Part of a small language model's weights: width 128.
Each number is 128 + 24 x the weight over its row's rms, rounded and kept within 0 to 255. Layers, rows and columns count from 0. Numbers have three digits each. The size before them is the row's rms in percent of the matrix's.

# layer 4 MLP up, 512x128, rms 0.107, rows 75-100, columns 0-127
095:168187144159116121133139073128123141116133117081116149139118138133145111190144131121116144141075108121167116155176087144146111126080096112132137140117182141101099157129096155124133113118117102122174153154114140145147118133137112150097118125139108138098137108130126107163117120135181121110122123151111107151134148109106122103096150088143118138129147160149097125170180138126081165115125
104:132150077127135149114125126136122110131125078113143131108103115152137112100061141128151147163102127117107161162160157132137160088087117144138144101125106107061140165100132138099133126132159070147161127146108144075107162144148121165110137165155099123114114135169143131131143153100078164133143126133137129112149109148143125114099139090108156106090121116159125136157115142115089151140139
096:142149117120134080135126140107160172112130136120136125146173172078107164123109116128118113135104096116102146130105130131103153121121116082134155095100119110087119128093121139173118093120133125163127135173170118139118144139109134100121103137161112180134147154075078129097150141135094123125149088116142155141138106130173169167138129131143189113180119139121109117125084106147137124122118
100:106130146111117150167122081128137173100125128133112137130199167123116124093142125160136145147126157125095119107136131178146148142114136142107149111116106147126148126144117176138127149189098127143148084144133135104122112106130055080127105109156080135111155103141111148106164123101088147099131161138116123142136137104161090138102139130108081124072126095112120131120122114110158132115130
099:144116153147107114114089085128153060128118172114112129130138150134112134150151167147107135146127127142154106147120104172126174118153123159154120132105085111152128082115092083134116126162083162171158113144143125124116133117144144157139132091099161098130151110082090145157097113112170129157133163157128163159126131111112109138119114101165106159108096121149150136164114132119101131106118
093:098117145127133135090116151149087137093164133111115159125130111094110185132123123135133173144153162126099146125116129123109134128151145142143130133139074136121146116134075141115093143094103134106139133139142088104140128117168140159135140064122129129094144116133139172175125101139114170163114079147151122142134129121118113137077082114128144168118100080141158136122122151077100143086110
110:116119132112089151123137145129110104150119131138112126143170146110170140121148085110170072172145124140157096144129140142143122109153150110147087122138120116130103132164123136179109104151122153138125100110125112134149197151163124167155100156134142119112103090147168147147126149117120147123119135118129163113117144124154152165094107125157140145124107123062089130151079120162105175104100
094:133086097151118116151149105144157136127139174128142087188125140098109128121118089131153121121114134160128125152177114146158123117118149102138140155120156164121108156121086069146123144132131137141152114103064128137121089123134145151133135120115118116124111109102084122101153084165151149130084148147130143126111132161099134150110123181140122136121079091163129097129118135126096171183118
103:117140092107133125114143154156160110082140155116135105140143130146149137082150152148106122141105091148153145123138147165136128107165136117094075173112136056126145167113123134112128176091168133116151153144179082112141096162104130110125110107104097124077126112165094144149110112120121085103132097140137135131165140179123123138128167145153146138108106138115122159111130146135110136114124
103:140140175113121131114095185115147151147094103118123113155118126107131143162078145128154144162143137143138141138139145142148117127144095123139091106095123135101178149132095173084105124104129121148133105101153161150125141106119109148076113100113159140131143097111160161078154139091149115150118103139114127091166103157128143122113141099112073158167155129179109135132088130153113123112147
104:144171105183164140125135114163114140098108109073123158163173121139121123152139105137116100125116161052124144098160124132127163144144127117101127113141111134132151083073091140089130154121142151088130115134109099130100098123138122151136142103138133137121117130115104118139108059155158103172123090138148114125151125121130129123150159154159118118134135120126129136128086093128162152178146
099:145120155111168095141134138096117104143146123122134162151124141109110145091137137151154113103122107123130104079119130092143125150119158160165110165129152136120115136144119135137133129082104078146130130137129099096137091131169121172129141126108115097131118120129112114082151149161134145136128115154166103143095157089095084083067103100175147079138095103143152149150130129142166093137150
094:132143126162116125144157108146121164125139112121138115088152132133092168152130127128123170126102118088104147120147170118112119119090130121107139122118168146110129110083153157142108134160143117109103117116148127135146098203154147139087114145127103109115104140116095094119114141078149095091164139150084104132091146047133120154145157141126135098128112127126166080114102162141105141125116
103:150130099133142102153123120133112127098116163106158137116114147147160090067165130162165175122118157142109147136155148083144098173190137131119142124117137120104125121150148125128142087132061197130140115132159135158102134159142105171136160122123145139084123085133156110107101110156122123155125118125116129146139118135171105127107131109178113108141145114151110109107141109124123104165139
100:151119143109114113096171104121099182160109131102103159117133136158109095134094112146101104142129107106151106110130115096140132141130171137118137149137110128123149133112135144162149136148140137102173081132157121140142119122109125153086128127117103119121119182111146152131116142104088118153127140135086193179157144109092131086173121105110095093122145147147181118120167122108109128127183
103:100128167117175110148161110105130169168152117113118093111068117090174094137161148153103116120101164122120112137132128122109124144123134129168171118139108121114106076099167126140111165151161121139112129145093128167110166131145116111148085128124146107108152117123110129105135128120148097153139152153137163167117134121166088107122153112162145113087111108176135106119117099093122141091144
107:127089146130131152160133144113132142120105143097200128113099163103170159144139128111110161136116113105083101138138104149140113131162101125190115119113126163090167121137130154084132145137141112131130122089164131142087142139153101128149154128172099125114150113103127166119138143144112146133118144120089095118141086122136126077092145129098094138142109145166115165137132129164110189139106
094:089134163129160132136103112126130131152140130144148125069142128112132091163129110114121096122149117159136127175133089099150110152134143139130137118139160142144134149113117093167192149152144120139133089108147152101123153069160114123113107099127104147117160123167112134096135117155099132137163141164114108139141067141142148126104148126139171113150106111120154125126095096050130129094158
104:173138143113145124126111134118115147111163138125147115103141118145137156111113091152135147148138117147125168124134106141098101159129173142092117145107128152157098129089114083144162110147158086115121136138093152093136139165090075095145102129113092144109120161085075167105155127098130141118101130094105076133142113127092157108186109160130127140141129152151135129148109140073118140139141
104:158073111129170119126142079113163112110122118125127098111122112154167116128120117140175126112117121123130171119117139131120159104125153086076155162116160120134119116083122137161139087116126081139106127131165115129114117148113125164158158124143132107138103133116147161133148166111146149184185137167160132107133128143128093155122125072121138134121130129137126127107132122095075107193124
114:120130160149171164105159141109106179152149177109110147153117106110170154154062129119137168130157107116167127118122116125097088113155141153133118186167114101123141140100128099155133094099120122098122120142126130173104108098139124139091161097121128143118160156139120127136141102122156153118114105165120053126107124138134160120143152150122115119138108134138111089117112140114130114102091
098:133182126121153158133079137103111133139111089127130104140137122098105103189132152072133118156126144131110066120110124109149089113159097147144128133168114106111156154167138098103136165146116105097140111149109140077149155092161086117123150121154130129116129110120108143101123130125172130134123144089145131160148154133170110120140093103106153120155175156157113105134140121131139169121103
105:114087120139115118146116079135154083149145195124186126127110121125168146148095110116155098125105150123069116177089137137167094131149099130172087116126143153134100104127118155106164147139122130122120093116149132145110105153088137119135091137147164125141145094126121131147154081127086098121110173128117154126148143145151108103117128119166140157120142100150106134112109146140116117163127
094:129123096126098146117151101135129126110195138122144092152176111127157137167143125140136140124137132088126152134137120182126120111175163156155138113106126074115173141130147138127135105105134090076110124154111145101122144169129081140118133124127150108145156142140119122088122154133081154111147118138113167167105170081130107136156108120138169106121112072168110142145134152119137103108136
093:108132137130112104093126150160153159111137090105123082087139148118092089074134132151133169132136098115101119103115118157141138111129121136095137138102118095101161104140147116144145127144122069140105119155124130116102099128099136172140090106104126156094121105167144140114133123126104147120129145170089166112062153111176120130153128168138159122098131095120144109144146159121170085126139
098:146138139152165183112149112114100095146125131119138124100132088140151148167123130140156121156159137081136125130108080135093163116146143145144107113148149119082122106084154148094136150114096106121117135089105150128136086148131134134136143183149136124164102122100090166133127150132119164139117132168138078103134122113123120098115106132192116155160135141117127107150162114115127169071136
# layer 4 MLP down (transposed), 512x128, rms 0.0415, rows 75-99, columns 0-127
107:118128132106146141124136135129122173115153135104159139107095131077152134116156126088117118135165100126109171113153173102079105118112092146117182095121135112117092120110142127128146102116110123111111144144115146128127148136146128149105109150124169155170144126099122151115154148150131117163126133112152143156123076121131108111151168128141106146143087110146093152078192081117139069139157
107:133079166114088128148176148147135156076094126147152142158088119157123136136128128122086098156126143128112114109119118151155093164112154122113104146161119138137131140088152105127093154147132090154144127168136136144148133109155115120132144149068093128107086125111136114128139129099122128179099102133113099130137107132089113188140126118128183100127138134125164160154100164152106092111129
096:126100185138118127154187116129137139160113081135137119081142134136123129107153149109161091131093169141127138120080107110090163159092171095131155123109147129165139133129106152131137107084135122180118117148111187155120146100122135120124130113111107110103146107125132117106107110117142076134146101144132094099140117135135085113173129129150137133135109140153140187117131079129118158135154
100:128154138142142121132169087141132130107135127150095132111086149165123084135101119145113164084159118077148126115118108102135141125134123119111166161122112161120120104108147132146136071189138107070112119143088109158095144138133173142122140117101116089111118121137166123143116182116114113134138105160105108194143099115146123106120128123114146175134149135122130134158122185111118125127156
106:087098131108150169143112109151119130157178121147123131125118134098173090145125116131129134100117139120095081115120126119098170164098114134096123095117121145127094130075167105152144134122148142169099145108132097156130093118123124090140146136142123156119133112178160111134126130117158129083141101110075137161112115114095136149170142142122119117129144156203124123159111122099161166146134
092:152116161108090124164139116112135084186118107142093101089100119168118100088136121130154138128173125133133148147136099112120134111096138132155125123102112144143172113167129160097108101137105110158134137088155157127101104146117160117126100129100175096121145127177109131087108154122126141103091138102131140129161135089143163116158111158124151156172123114132166154122103137154145129109077
108:075118125100148117062122131086102151133086114113112104118118088080138150128139122100110170135134149085114142129110070098136154135141117138125117112164141135156141132106099163120172093154154140112140115154117115125130146092122135113131157102115121093136113137153135130162134150110153165139122126127117134091172132139189144164111121115165147125156129135123141142094151133131110113204154
106:115141200122126117153120091119135135146114156094112170095091138149119142142137175143166132145166124161121104121147112118114100125149143084132158135154140091132104116130125161157106113099131126136123130148162086126072138124166138153129133124104101160152096120127132116138122102088112142158107095122127096132100074116067123135136141167094120120111148179126098125100158140120149163129160
095:120130126160089125109138160105113160191072133166155183106124151048111107104174134128142128126128134120134121105105118124093170068106141139110183128137116149156116101167135150111114125121123143126144118136103178148140164097139096128151108165104146114123126145135120093101124180121103160107119119121122115125133142105151153134143118107134143120147114130120117108160117128109086099136145
103:150128178139146147119088105122104167076079134135114132159141111076118149162114125114082094159119108116129162131135161102106132148100111135142137111123155119139117139079133147134128161128169138130126139139148133101093109133084128135130171138107141137067119112179121176078112161113137130117112116139147126154093136090137145149128162114172151171120105128126135095113115135145139100114167
103:112109107122100099113146139144095127091117157138159110117143106134138138109177090133150118164107134125110146118084161072098118125162143076097131092106139143127123121134100154124117152108113102141106146138174132115135119111138127094165134139099153125167160161119123108197152130136116134127077145158116152135173122163147127152130170142101116107133160069118127168109113140151101139109115
105:091104122143145127157110133143166130157094107135180116151147116162101117126151149172129134118099083140148128137176146082127113124147104152161132113088133179078103157164153121113137131147143128109103140106117144143120119140150136119122122130138075108117095168134157108154168140100088092152105148119105076153111146115131152105142123075103158128152105129120087127150114093155140132123126
100:127118129135120126110168121147184149121147146095137120143118149100121129105116145125101119118096103165125134079129173126090095125168128075092119136184172132091120098159143140145145122143109145127115105159141118150149104080117106141134090142137132153173118095128139148076158115120136110128163149094129076141144173134135117141151131133139116114091153168120128107145153145139119066126109
106:147097101144095140125082103128092137145154132103169134096146116121122097124161084127132116163120110150171176169117098121139118142140124158174076084178104130128130120161108117132106131114167113157128136129112152129164113099082129141133158105127093111151140136142141133130102144197149148160111134141123092151107176082114146121149105106138144113097115118143118105124132151111140108093144
105:151120104106115122132105130117095119131102101105144166154162099135146166125150147135139128113145149100131104112162126181101136085174119120098107132137081159106111109111137089079112076109108115122109127096130114127186123133153123073171146160119121166148094111163135078090121152131139175105152125121164131134132166138108118128121141144121142111138141164136117136152110135142111146172150
103:175123116179135180150151169098102143096151133085120138144143150118137128153098159124146155139123120144158133112109099159166146136138150133106085163129149132130115179114123073134139124100131111090114096143152181125136077114120172150104137081107128118132121099129137116104114159083134111169092172126137140112125119125112121109106113147117155129133130135129123122131151103141110105074086
103:114115109121189122181094129127144080157128089130162159126162141127129131151105097160181122121097138137063118140155127143157151129134108096147111082117147131153179124121119100091101105123111118131174160111123136127121100124134112125140159141100115149121110116127119087100141113119164158159112120154152107119121114125111138115152099141073144143138164134153116146103099189148134115105111
100:116130149134105128106112106108126156101138128099108102151149183123147110169121156160092176163089093146151083098118111130132133106139127127154087136116124088114144147093140119106129171126148164132133108148123115167147126106074141167132142107087100122128118110117118159133176139082129111099112130104135120110136221133147097134129130116107148163137118115156134120124144139136152109126168
103:119127165127146135110093147152095164123128139128136058119142118126103105138097149108107180178128152042149111118116149142112114086180121141190123146165110156089136126139124141096097144162138142130139104167133130133170124129118157174110106150118125125139106121137119152133111115120136102116108100124104098124123159135154129112157140127130135153137134127108152099142074149115120113138080
103:112163150115060144151123169117138126147133126145108151154108152096112116107112134109147163162136113144123076138092105102093147162131110106179089144114107137123137149166161120095127153139117120148182123144142181113136132130126136092118111165162097138134122126107139117135119080093133127135098107148110126149126171109105127144128142133107117095176146100128089077104127162149167114153112
102:106126146115102107110102126086143121144085198147122136161079074152111115135117073124124187088100121130099119097105145163134157147117115169129148149106107134188169122134172156140130112110134139142112143136142154154093154124136125149164114121152119140103097105140108113126142157075141110155118111108153153163107138126145120092108108132136124102120110116147139136155123114108143115169141
104:115111184126118103144144122134107159093174138141153114173119160132124091116162119126137186091141062160123130141120113085131134091067127105128121165113118154116131114149111139144143138151110115098125146149124101130117118145111144157136141124113101139144141099149141119115108135062172128113120102130127115135114189138114137135102154108109124109130158081178185152119158125118117131125104
103:147133122070168112106076168121124135113151095120095155119096143150119120103182119152137142152138124149126113098129141155108150131114139110114124118111139137135105131074111118139088135087117122153094149143135115114166136157157131115145160135145128129150129158186104118117120085142110185088147073112119146127135139107139146137110094135133171124099159133139150125111082143079143165122168
098:100124110127127091189106125111157092130110100124102133135101075119173164143141123146112106097146147133122159137109125102129123144134135147144142137079178137183149129119132086110140126144104124127097113113165166129085142094134103143161134168117151092100136099145114112133161112147142174121106145117126104110128141108131172081122136149130117143122126113126153126089103148131112124197173
097:098096099126156149174139109122100113148130150148186140158128128109169116145143138118126126100107152115152125106126083149143149148134108122102129132101138138101107102139117150119129175099101145137134114137138160167111100101164102120161147111145092108157105122105189143133135123157131081097164157104152099130169079153151155104117166095141127105142084126109100158155131105122098112114106